Each number is 50 + 10 x the weight over its row's rms, rounded and kept within 0 to 99. Layers, rows and columns count from 0. The size before them is the row's rms in percent of the matrix's.

# layer 2 attention query, 896x576, rms 0.0862, rows 22-26, columns 288-431
104:32 36 35 51 36 44 47 57 43 42 46 57 40 59 58 36 52 51 38 47 51 51 41 48 44 42 45 36 33 53 53 39 55 29 55 51 54 52 41 62 52 43 52 66 47 53 66 79 38 52 41 36 44 53 58 66 28 46 55 49 38 62 68 51 38 58 56 59 47 50 48 74 60 56 51 52 65 54 54 51 27 69 62 40 50 63 68 59 61 45 54 56 52 36 49 44 68 58 55 45 46 49 49 67 42 49 42 54 43 54 57 42 46 45 57 51 49 52 31 46 57 62 57 63 59 73 55 60 60 52 50 61 33 38 44 45 61 54 49 42 51 50 52 54
103:46 43 64 37 43 34 40 62 42 75 44 63 36 60 53 57 41 30 25 54 49 62 43 32 39 44 50 58 51 69 58 53 59 39 54 51 49 57 74 46 84 50 47 57 52 45 51 50 58 40 61 46 57 43 43 52 51 55 55 46 56 45 61 43 47 60 50 58 51 42 45 48 31 53 57 55 52 42 36 45 32 67 51 48 66 56 50 59 43 39 53 67 55 52 42 40 49 58 48 57 49 39 63 35 35 52 48 56 55 47 45 69 37 52 57 66 48 50 60 47 47 41 39 65 44 71 37 64 41 59 56 55 42 47 55 39 40 59 64 46 38 52 48 47
098:52 55 66 50 44 46 48 49 58 47 47 37 50 54 35 50 44 43 27 55 36 51 55 59 46 40 46 63 56 63 41 49 69 56 66 35 56 57 41 55 42 52 47 53 72 47 32 60 40 51 52 31 60 60 56 48 47 44 43 47 42 58 49 45 52 56 54 23 53 47 38 65 51 54 43 39 67 60 50 54 43 48 50 59 72 65 50 41 65 65 44 54 39 52 40 51 44 47 53 63 68 52 56 45 50 45 44 69 65 47 51 56 50 50 55 49 29 50 41 61 43 61 40 48 74 58 53 54 49 60 33 58 40 51 50 47 55 54 50 42 51 60 55 44
095:58 54 35 57 53 48 62 47 61 67 47 50 43 53 47 54 57 28 53 33 45 44 33 52 42 77 65 46 61 41 52 58 57 49 61 50 59 59 42 56 61 49 49 44 81 51 62 57 60 44 47 38 49 50 51 31 52 55 49 41 45 41 40 61 58 40 38 55 35 47 24 60 63 67 24 45 50 57 43 52 53 47 53 45 62 44 45 51 51 37 55 23 52 45 68 77 50 57 42 49 51 39 62 57 69 43 56 57 51 37 35 53 54 41 39 44 51 65 46 65 36 60 58 33 74 29 48 37 59 48 41 47 52 33 46 39 41 53 59 48 54 57 60 52
113:46 65 54 36 50 39 52 51 47 39 38 48 50 40 45 48 44 42 35 50 59 48 57 49 51 63 30 68 49 53 60 34 56 45 51 50 46 37 29 67 53 39 78 42 59 53 39 39 45 50 43 39 32 51 62 46 54 49 62 58 55 56 60 48 48 37 58 60 62 48 31 45 54 56 45 60 47 46 51 65 44 42 46 66 46 50 55 45 52 81 51 52 57 45 46 63 41 57 53 53 56 55 21 56 63 57 45 46 62 53 49 62 43 39 67 56 54 54 56 42 49 59 43 55 39 51 35 47 50 23 51 43 69 61 53 32 40 65 42 54 44 68 43 49
# layer 2 attention key, 896x576, rms 0.0895, rows 22-26, columns 288-431
111:53 53 44 44 41 31 54 49 50 53 52 36 53 41 68 39 53 43 21 63 57 40 40 55 49 28 49 48 63 65 41 54 39 39 50 47 61 61 71 38 55 48 38 43 66 50 34 53 46 54 35 50 51 38 40 29 57 64 62 67 41 48 53 46 37 41 34 54 69 58 36 55 48 40 41 58 34 47 53 53 66 51 62 50 66 53 44 52 65 40 58 43 63 58 63 57 39 56 46 39 50 54 34 32 27 43 62 55 22 37 50 51 52 61 35 49 37 60 44 28 45 48 50 40 31 52 46 74 40 50 62 39 47 50 54 61 49 41 40 48 50 45 51 32
111:49 49 47 57 59 40 50 31 47 51 55 40 49 24 44 42 44 48 50 48 43 44 30 49 45 64 51 73 47 47 47 48 50 48 49 42 55 43 40 49 59 50 70 50 54 60 48 42 62 50 58 44 43 73 54 47 52 57 56 53 50 58 57 54 30 44 37 48 41 39 52 47 34 61 50 54 49 45 46 61 62 55 40 56 42 32 32 38 51 51 56 39 70 48 53 52 60 50 73 32 60 50 31 44 68 40 51 62 44 41 39 42 56 62 50 45 48 37 32 66 70 54 59 41 69 61 63 39 55 30 46 43 59 67 50 57 36 61 40 50 67 49 59 51
106:30 56 46 42 49 56 56 49 53 63 44 60 49 62 54 43 60 53 46 46 78 49 71 56 37 38 27 51 39 60 57 35 42 55 49 44 43 41 37 57 55 47 54 53 45 55 72 50 52 64 50 54 55 33 56 44 38 45 49 50 56 59 44 63 64 55 48 45 46 69 38 45 66 38 34 44 44 39 48 46 57 61 66 49 52 64 57 36 43 58 46 46 58 47 55 40 43 45 65 53 61 51 57 53 41 54 45 51 51 41 48 59 56 51 58 39 40 70 56 45 43 45 68 66 61 44 52 45 42 53 29 76 47 45 47 45 53 39 49 78 35 53 33 61
107:51 60 53 55 54 58 45 39 57 56 48 27 38 43 41 52 61 51 37 67 43 79 45 42 35 62 46 60 65 42 46 47 57 42 64 46 55 54 61 48 48 60 42 42 35 61 49 49 56 53 60 57 37 48 53 64 69 38 61 35 34 47 75 48 46 39 64 62 68 41 46 33 49 45 49 55 31 63 76 74 55 45 74 47 37 61 36 53 27 46 42 59 49 60 35 49 52 53 58 35 62 54 50 43 49 44 68 49 59 47 60 60 40 38 47 51 39 40 48 63 50 43 33 46 54 46 62 62 42 52 48 48 43 47 42 60 62 53 48 56 49 57 44 80
118:58 57 53 65 54 50 56 35 30 54 45 43 45 63 48 31 49 44 43 48 52 37 32 38 46 63 64 55 48 55 40 61 43 49 47 45 55 47 54 67 53 44 24 52 64 45 44 37 61 44 49 62 41 50 35 30 52 59 41 52 55 55 61 59 67 47 55 62 49 58 70 35 55 61 75 59 59 51 35 55 55 58 50 53 44 50 51 50 60 51 48 65 52 50 45 43 58 77 40 46 38 51 53 52 62 47 48 58 63 50 36 29 47 59 54 35 47 44 46 39 60 49 58 48 60 63 64 55 46 38 59 52 44 59 69 64 66 48 53 37 46 51 33 28